Weights of a small GPT-style language model, trained from scratch on English Wikipedia: rotary positions, 5327 steps.
Each number is 500 + 40 x the weight over its row's rms, rounded and kept within 0 to 999. Layers, rows and columns count from 0. Numbers have three digits each. The size before them is the row's rms in percent of the matrix's.

# layer 7 MLP down (transposed), 256x64, rms 0.0923, rows 60-93, columns 0-63
097:518545488443488474519477495474577474492459529553452519546509539445527454451466518427489503448465513466557531478490459436548551533401430453571525509497502522506452438453512462468513541538528529
096:494505516505503493536440494547497499444387559459473513553508440489490501544569477475529529518452563482504488445516586545514464501487562495444477447401504516446536483512508489523456422488508533
095:471554438534539466526477524590539542534465520546497545522493479478495518497559518507407501544500468453447558449498463451476489507540486412538532532478471519486408508502486440449478532569510461
107:484527556476462476486515523466466517470499513502401446429490485464557523481471505460530559482535512494519517496451580479528518527453496443564448467458542509469487484439591529419572463484552510
100:509390498580548470476497430494517549473515547534481505469443498536596498540450505491502484461576506504491593543522551530455556469443491508471496484530494501521479445483469492566542453511505535
097:484464527497617488538487518561505512454534465485466516495507472477564501566574552529531448513495558479536553523466571477457426555485541535495485511485422464515506528435465520535516515553528447
109:445465538447520560476478520546420410535568518562501483503458569545497490541516525481485502496535494529496522502463526504445505492454531476458505564508563458513532497454430568487512495430585533
094:523434534470507476474515500475551495532509514482530458481513535472443519499423524485449427469485512516494521521450497394437525485497480535409601476499456564496480498557517531413502452487486447
110:466505505519449570486520448534519428483423543542472579540595540484489533548527522531464468506517523550501441435457490530466504545510514455421488472443458489516485508512515438575538500473472529
106:502551550484534472446520525491519519526548484514419441458492573510480522558513574418479561510491517462523555514520510479511482536463509547418491517471471416520572514466527428481528504511545572
098:473470497441524511531498470450459531528425472498547569494453441425509508472524506449515501432487494472473473487504480531542491519515545419494531489551494488491472562572413450580485466444572492
102:475493490498513484532533481452494443457497405506557501508510486411519568452472538479489507472472434443516528538436436522515521464544486502467539508571508462529471488518433516392438462459505539
097:498479622538440530536538479532489415513460441531479523561501550496455501475538447488527535497412462526477544453496475440460490522498438514443495502465508473471450515474462520535584507493523458
091:515490428393499430485473450426480483564525497518469496503511465498511438497509437456547550515484467543545510519530481440474546507510480470518558502581537493455485555503489432513495476577428492
094:501509448491533518463553449534505479487558486451458505403466513495534482467423486530434508504469525547493476506493436499523498536547488462579488531550581451451526524549440453458453434532507446
090:513485508558457458511520469475490576520490459455508480511557516553410472543489481597443488430424515491489542510487531509564553495488486529533560470452515536502494500425518509519461488484406445
107:498544506539511515587513582507450486525598526438517533463525527456528514506454411467535495531494496467496495510487468414530550448511511484467482501489484455544452466555528426485541433552531533
092:434484411512491518496564466511419490510489556497608515560510455481500469519525529527477449485521509524564464552509427501447467462463471551476455484451452517515549510488510567490458445479488441
101:491504416465451461501490410483439518515511495564553506530566448539479523538576504443477522501479521508510499477559543466469539533534523539465431508530483479489534436458548457470440519411544509
104:506538516503472466557523563471499491487501458440489461555596483521503459522504432435468543497499423480436498519414487494536441565443447453411542509475496486462460502434481511467502482521501510
100:401569518486518533491491523545504575506521489383542529549477460513511538460475489506518483492522492473542465568569478486482496550462485497514486465476552568483473578509417552502473512524568494
098:459484497466538496447468538471522498515489436442499470555519436447486537432474495495504558501495422434472460500492567483529488501516495495479561514527537497497449383549547500440478464579440484
102:445509508498465561531530459494488504506528553423415449557539517508439464436473537503490528451442556551486529474461505468486466561477438497537558498518443567518499423532530538536523463518450504
101:446512475516481540515497449477523462496502568439398526523498560500539488491488533463539530481532561488513498543427485541591459532550425513513531450548467505536519462513503456479471470526461602
101:482525510488530501465490425517425530475441480472506549522511477427404531516503426489489517518545470500435455490478504481540511508502494507487415498454540466488491584553503556519480537437402548
083:505481537483526555475419492556471567523519531451522447594524511451402506462507529532491475467518454548518525504539498541515523478603527503497441460512468506470420485502452471505541508499488420
099:462430534485552463446491524475476517492496490514506490532492445475456465571523460588461464549476502450513464552476513504446512426470547517542486528575505434491580483441511584471501500496421494
096:538513490482492504556419503565509524439536542543457435503537485472462512512546572551471569522522476508542487476548555434475463579441520510519518523527579445450509482508483521473485514478586463
096:444444551497517507586477567462515527488478423522476509534437474491530571482563511447497481483521483528461481564541526457477455571471459523482521494472453483547488513468474468508545526490610565
114:440560479503449454480510529524476470517507471516493483527495502476515432423457526507486509524562472596516520405503551549564395537482537542533452440476511513468538491454502451483491458496564503
107:450524551510410576505553480502479565470546545493487514458488481477579496489508550496446502436486505495585500482488525565558533553513500475475597428440483515495493439485444499486485495451520502
099:466558503560488524539475534575556536529553506473477450449475536507473505508574493508538573524493453527567505488451481443569493529481514572527517501459527504530527512583533533519456592454479458
110:438542526574478550516575568534481541461537509443531464465497511467486561486507534462511542486474444496542530583451494504486479487406536508491538481490524541427438450501549485472480454494437536
105:446539489414500527473451515509495536423566480572418460572517514504498504538511469470556496513436545567490506513506587488530510501511509530497455516548487496538495448512407440510431524516517486
# layer 7 MLP gate, 256x64, rms 0.129, rows 61-93, columns 0-63
099:476411482494506543526475527522504495567540454498544480507495553513483578495479558455547497548482527561505476509607556487501451525409531507473430443488538485568479517439503552470521512515530535
097:479460490490483566494538447518508487499508523523533513545476451465531482536532498523468506516469471515570439495475595491461496417405544450542530445496488490487434542469608445507460500470441525
096:553442425495525485561547511492519503499483506481541562540523548584543499453569510502505504463496479560557457505495463513463509460558510535536480482567499515506504458519396449582534511573477479
098:493430524509530462486509507478534478482516512516508430485456512496591510463498480422520490535586493530552525501500518551440489530427553533494520493532481588538563479546485534600544515565461519
105:517523530491527548515491492494538561513489605528486485516491550547509462442478436581475515475441540450542543495409443441476543514525562506493417493555501501516510451504485510432491498486575513
097:502489496423491495459490450518500513441442501437482559468476457481530550487499499516515548512450505588529494424454469525553548514550558584550547461513453525457435534519568501526493561502480536
100:485414458478541526474431474476516553522514514494476525520498556512492451493525567530529459502504485561494590491534520381527508419515515525461498458482447532451530510533472567562498481520573502
102:460556545483468505538435553525483478514517448495506552461437495567547516474462451484505459515456462497488436498401528539458506469430440492528541439494452472536527501477529516452593461492478549
102:477403534521510449550454527521507520476505529501530487446509472504449542560605453514577456497459537499476454485485523483558460457471522452478496505488560536492440471511443556479504507472604495
093:490479501506517453431513486509535485442592515467531382414460495526498498500388506509503494503530471475442509452537453532426494512533505533523507521561465583477526458483531521526463489501547490
114:517483472455478503503488546506570565539475505423534468475471482492568489445578546469503567522495408536410523542564497490546480463509574522520484525565550500504503431499498462546507472493527524
100:555550511522447489505506471500515431462500450493518456509425591503479460465491560403531514495526463523551574559491499455463466482451491466533526495546458521484489469551490519520395502540445506
102:512472479529476474430510544589508550480499402494519482492514480502500506546531552521494467535487579555598493466514577483522460439510492555573550494472493468545535490464549459550481511463546529
099:423437581479492530494484492497529557422558501454425539447516508526532551474524503518526516586522500527473580548469488484554529517511440506475478443470480521560445525488449484469526535452539466
091:459500412513531556509564452513462528549468500499523478553526498566511506489532509518534488491539560440503492503449604511551613512509516477438480495475443549537539485505507436518487571481484458
093:472500506541415520551531525558525473497512484499491549508547505410476537529449424520508476517539502477547468453456501460509589493522513492491504422490471498528427435491547471454545402528505547
108:537478504533523508561436528435483523453526484494500457505614484518500501499501531522538532509555474517574502463416546452519577493512542448538532580463489485523447456519506402498505513547486530
104:466473532444483473509504486465524559512433496501504521528554454545613519535496520584539510450493494479497519543468435394522526512484451543521468483528471531458509496390548528475453528484515517
112:493582469456499490621541502556474468518535455567570538538540477535563501569537556505449539413502541500554459505524521529508509477518490507516487517489482505483456507469515532532523598511523509
092:479546444500523505503505518537507550474537520401506535488462463498404518436456498483527503496494464474525512528554499508481433511418483583501514406509520555522477515548434552512484543589506510
095:483455537499530534515494484450497493525512406482595520539467514504493531475486523510446510529504500467528544416527524501552534472468536550490540512569438428531424459534516460409492429553501488
097:494465447552594530491477485525504466538535494475456475478480452507455502503443487500485504524471545480575502452512502455503493477446459502582556481506406606426551481449476563526468519518486529
095:575489489467500465504571483496421508509561442507509527495489447523487524460556532518432484502508471509541542517559436449530441468525619567493481534533556556444522545504555504511521498492539503
103:513510496445460441531471513486600512473530512450475466545438505531509531427514588433497486522540504496531537492484430484458493547500512525529615481532496544431527518511508427457476477479446493
098:413499468500491496496523491499527579433495516530471486524512448474451484518490541471512598431562465538507492501476488548501558482545563560451445541522418478475575499457479435486511465457490468
110:481610478546493499572510486524545478465482535453506520493492533458524467509441447531526551409457501474444525431524514522527506539462524432523545532490477493540454517565443515551473544480419505
106:522558459468523458531548430548531467434618490517538455522488553488478540433515535544434483469546482451558486473552502468497442541525481510452427496500503511424554451523488501514506519486491478
099:472441579497488497467413469416479489544498420534500547515518508498533554487494475460514540525479470474544499550518519397490468481498480522581528407487462539547526436458462516540509466527501497
111:495467494486509501537498496482553487548558511521549473462500505436538440510462500447523471518553511438481488507452507476416521472499387558531467427507572514515599514534516511434507565527496539
105:504450477457518445450582551441498426499481464545520511401520493513535537458425498512464549471521520518590525532533491478446465502499503476510494492428501445456482471455475478570435520492551495
099:383463541565458508522487526527489550466459513545524445573441484526487494501509537447474542522583495491525545543519513490492534559533480458510517480470447550525509476542455409490464422519492468
103:477519533534533555528546555538433490488490533514513555548466520506424564469461560465507583513485464438457475566474518556479536495514588520506485481550548473515460492540523472454539412521516525
100:452544486493562477569417482581559440509522558500489529533459535508505476524525497527519535498450496516546473531540495449432458517436453562483528525521479511470493514562391510555514487486475557
# layer 7 MLP up, 256x64, rms 0.127, rows 61-93, columns 0-63
110:513458466516409491440416503442449508463491484460556461507481456505459540507558465511558464533521550493526519493504581524466533486486449474428507505451520540489522538492442512461418415501495458
108:507522461491462512483537470454439450490494563504468451457476545441499521468466498499519462498494492467471545546507533526514540531502476529454345503472523496496632495528477477503462458455504561
092:580562482473512515424434506557501416481477472492556513502513517458436465505493469479532493551493568508467465504519477517484448464540544575520552554519480438545479470431529412542502508531487520
105:502616449419415516508489454512456499465412522500539483529533532459469544511426488532501483519456516474489469486467393461470523511490458463492530528449498522488539519519522525524520572453518540
088:592487505530398515519483497460467522533540511574502560521554549502442479502457463523487474563543455563559448480479543432469538463502448519474476494484516535505457464590546496543493495475525524
104:523448487560445497533494477491531573498452522434513490541557490471525460484529625529529459512491514403526529506456521516553514462553526525468467473481527562502488487506577459444506444447479469
087:488552526497525539457442515505513520484533510476456440526459516514529560528433427561546583467467481514501461498539494588423475509467536522532487487479456462498435461499420469525458563480445540
105:458528599524452535513507508476497421550464576526477568506550490559477544495516413507431490542556533561546482482443518498463466483514522535500520492491510461532509460474504467501533427493469586
106:548529426521551518405525484435434497483483544487473505454462535463457505511482560482525478511493475466575568522507524539553509569545506482495503469531514441497620475492471466472528463526494563
085:545527518525534535470441577474454522512563489457510467484536540454487540475512473508550504507466516499549487510522518468568483503458501556520543513464466476464508474486578404413447476616483470
105:521533494490557579513507450509535458454494528510483449500567473497504467511457500544554563520486464410549444504552530518515478566563478541443494398508585448490480491474461459507501514552509527
096:487440477434558490462491511512518585478529584480494458420469566525561496516516542482510472510556452466453525490477485517563522529533556435534461520500502563512552508559497484460431511443535543
100:538517569605442504474552537596525571437486475512509511481520511487528547496494545513475492414571514513500484540482492505539473419487548513517534539464515508496567450498494548515453512441549527
104:469509530500488471478520571520437516481500549461484461474524549452534491486533410495515554481510526505461518544479487452506502485601564482534513423476494500508494529509543599406567489432542522
093:550530493482473547485528502454495534527461570428588452484463462509572480534526497533518473519531601462530501552515454475428524576551482511518477509455525463514570512491496516540523480479594495
103:516525487482434439495417498501459460502514528441493529476510475458464539483516590537477489493463560482490522526533512429519459479503474524401476564450513541504533600529475540461463535448544450
091:513499494502464461510455445479573517479511457509503392465577515472487524460583455484536519536530485514512455458492520542568512495498517420481556445509567464535521482470539438480530556568454519
100:563554595446473453506525612542542564485489494433515502542432535505488501467563518494498494535526517422443488480515460498530456502514475429443474507476498516582509537456485521496494493450519507
106:504490569554486565425520519457488531500512528444498463529482525465519527444426526603507478574511525435516491529393462513489478477503524518542549522520537504513523477503547437516525414538489517
098:475488468480492494548470588449515481482454466459480506489516525535509520553517509531498497565485499570437479472411420480534571489509519385491538501482522510473522524467475494477464525384458514
098:525540504507409512567499504518521422445533507481531493463488511510522468622521539590519508455448549533496535506530454512499533442445515501504495534458467484502521603479456532502470518428475501
092:540442449470499446422486502508492460430505469545538585499459441499485515563588415513471448538471479471528533506506567473517515476551490486517481496512536467471496481492448530443474513432523578
106:515454504532474470488511553492462484472484479516591469539478439466410511491459459496516499511471498595536488430531606496476519497401545480490474564502523502518491478535506515485506547513440418
107:480464517554497482556476481480538448473514536532442454464451569445515435516516623441472448491511477475514546506522460503523465489440501555502515445550474553464490456580456497468504487546552509
099:528457440517536445502513511507519475401488444531456571459423458515596526451490470419508535466545486451514497530474511492414458492530538519473523488492449520480502498480478515450477422490441514
101:497485442598525489489473515526567543459505512506519507601507471477487528515453464503572515468512498451506496433500494474492446515446603422499487492519412530501485532499497499445483420456459474
098:464494636533469578486507506466473554578427527481500478472493552519575470484452483534551489496470573527494488530420487507500530467558467486454502479534485494530448512532519487536446539454502526
106:528545430384411588479555506519471547535523512482495516490558532485498510559501515556508486497469457555516429450471449480491561508505536492425480522471548473460506522525548501468536463510545497
102:589477546522520472496492463505469544595578521463564496474463474484476482501490422495556485468486502539490444497559426462482516540496519459498454538451500452557408482488490489502495467517408511
107:441534482496550486538476485548604481491575439484540524526495531460408490492550548406519469517500486543457532470519449447493513512537497478492532518546513536439544574564471492459476478500459469
101:567481458498499504508519506469554537487463473483549474569551417552575472435541446495512560451479481460511510548486554428549510515491570515523470553533545511523478532444562491495526466452444470
115:485454526534469485527461530430559551544509425477508550463488534527533483496570462487537452554552500557494418497438505491547523466494434444506488500416483544521520502435540582503487498450479479
098:534427560535444556485556561462449506524463440512551503436540510490501504476578539573463472513513465482509591508524561544500548521540540440498522463484540550537527479502460481500485463481521431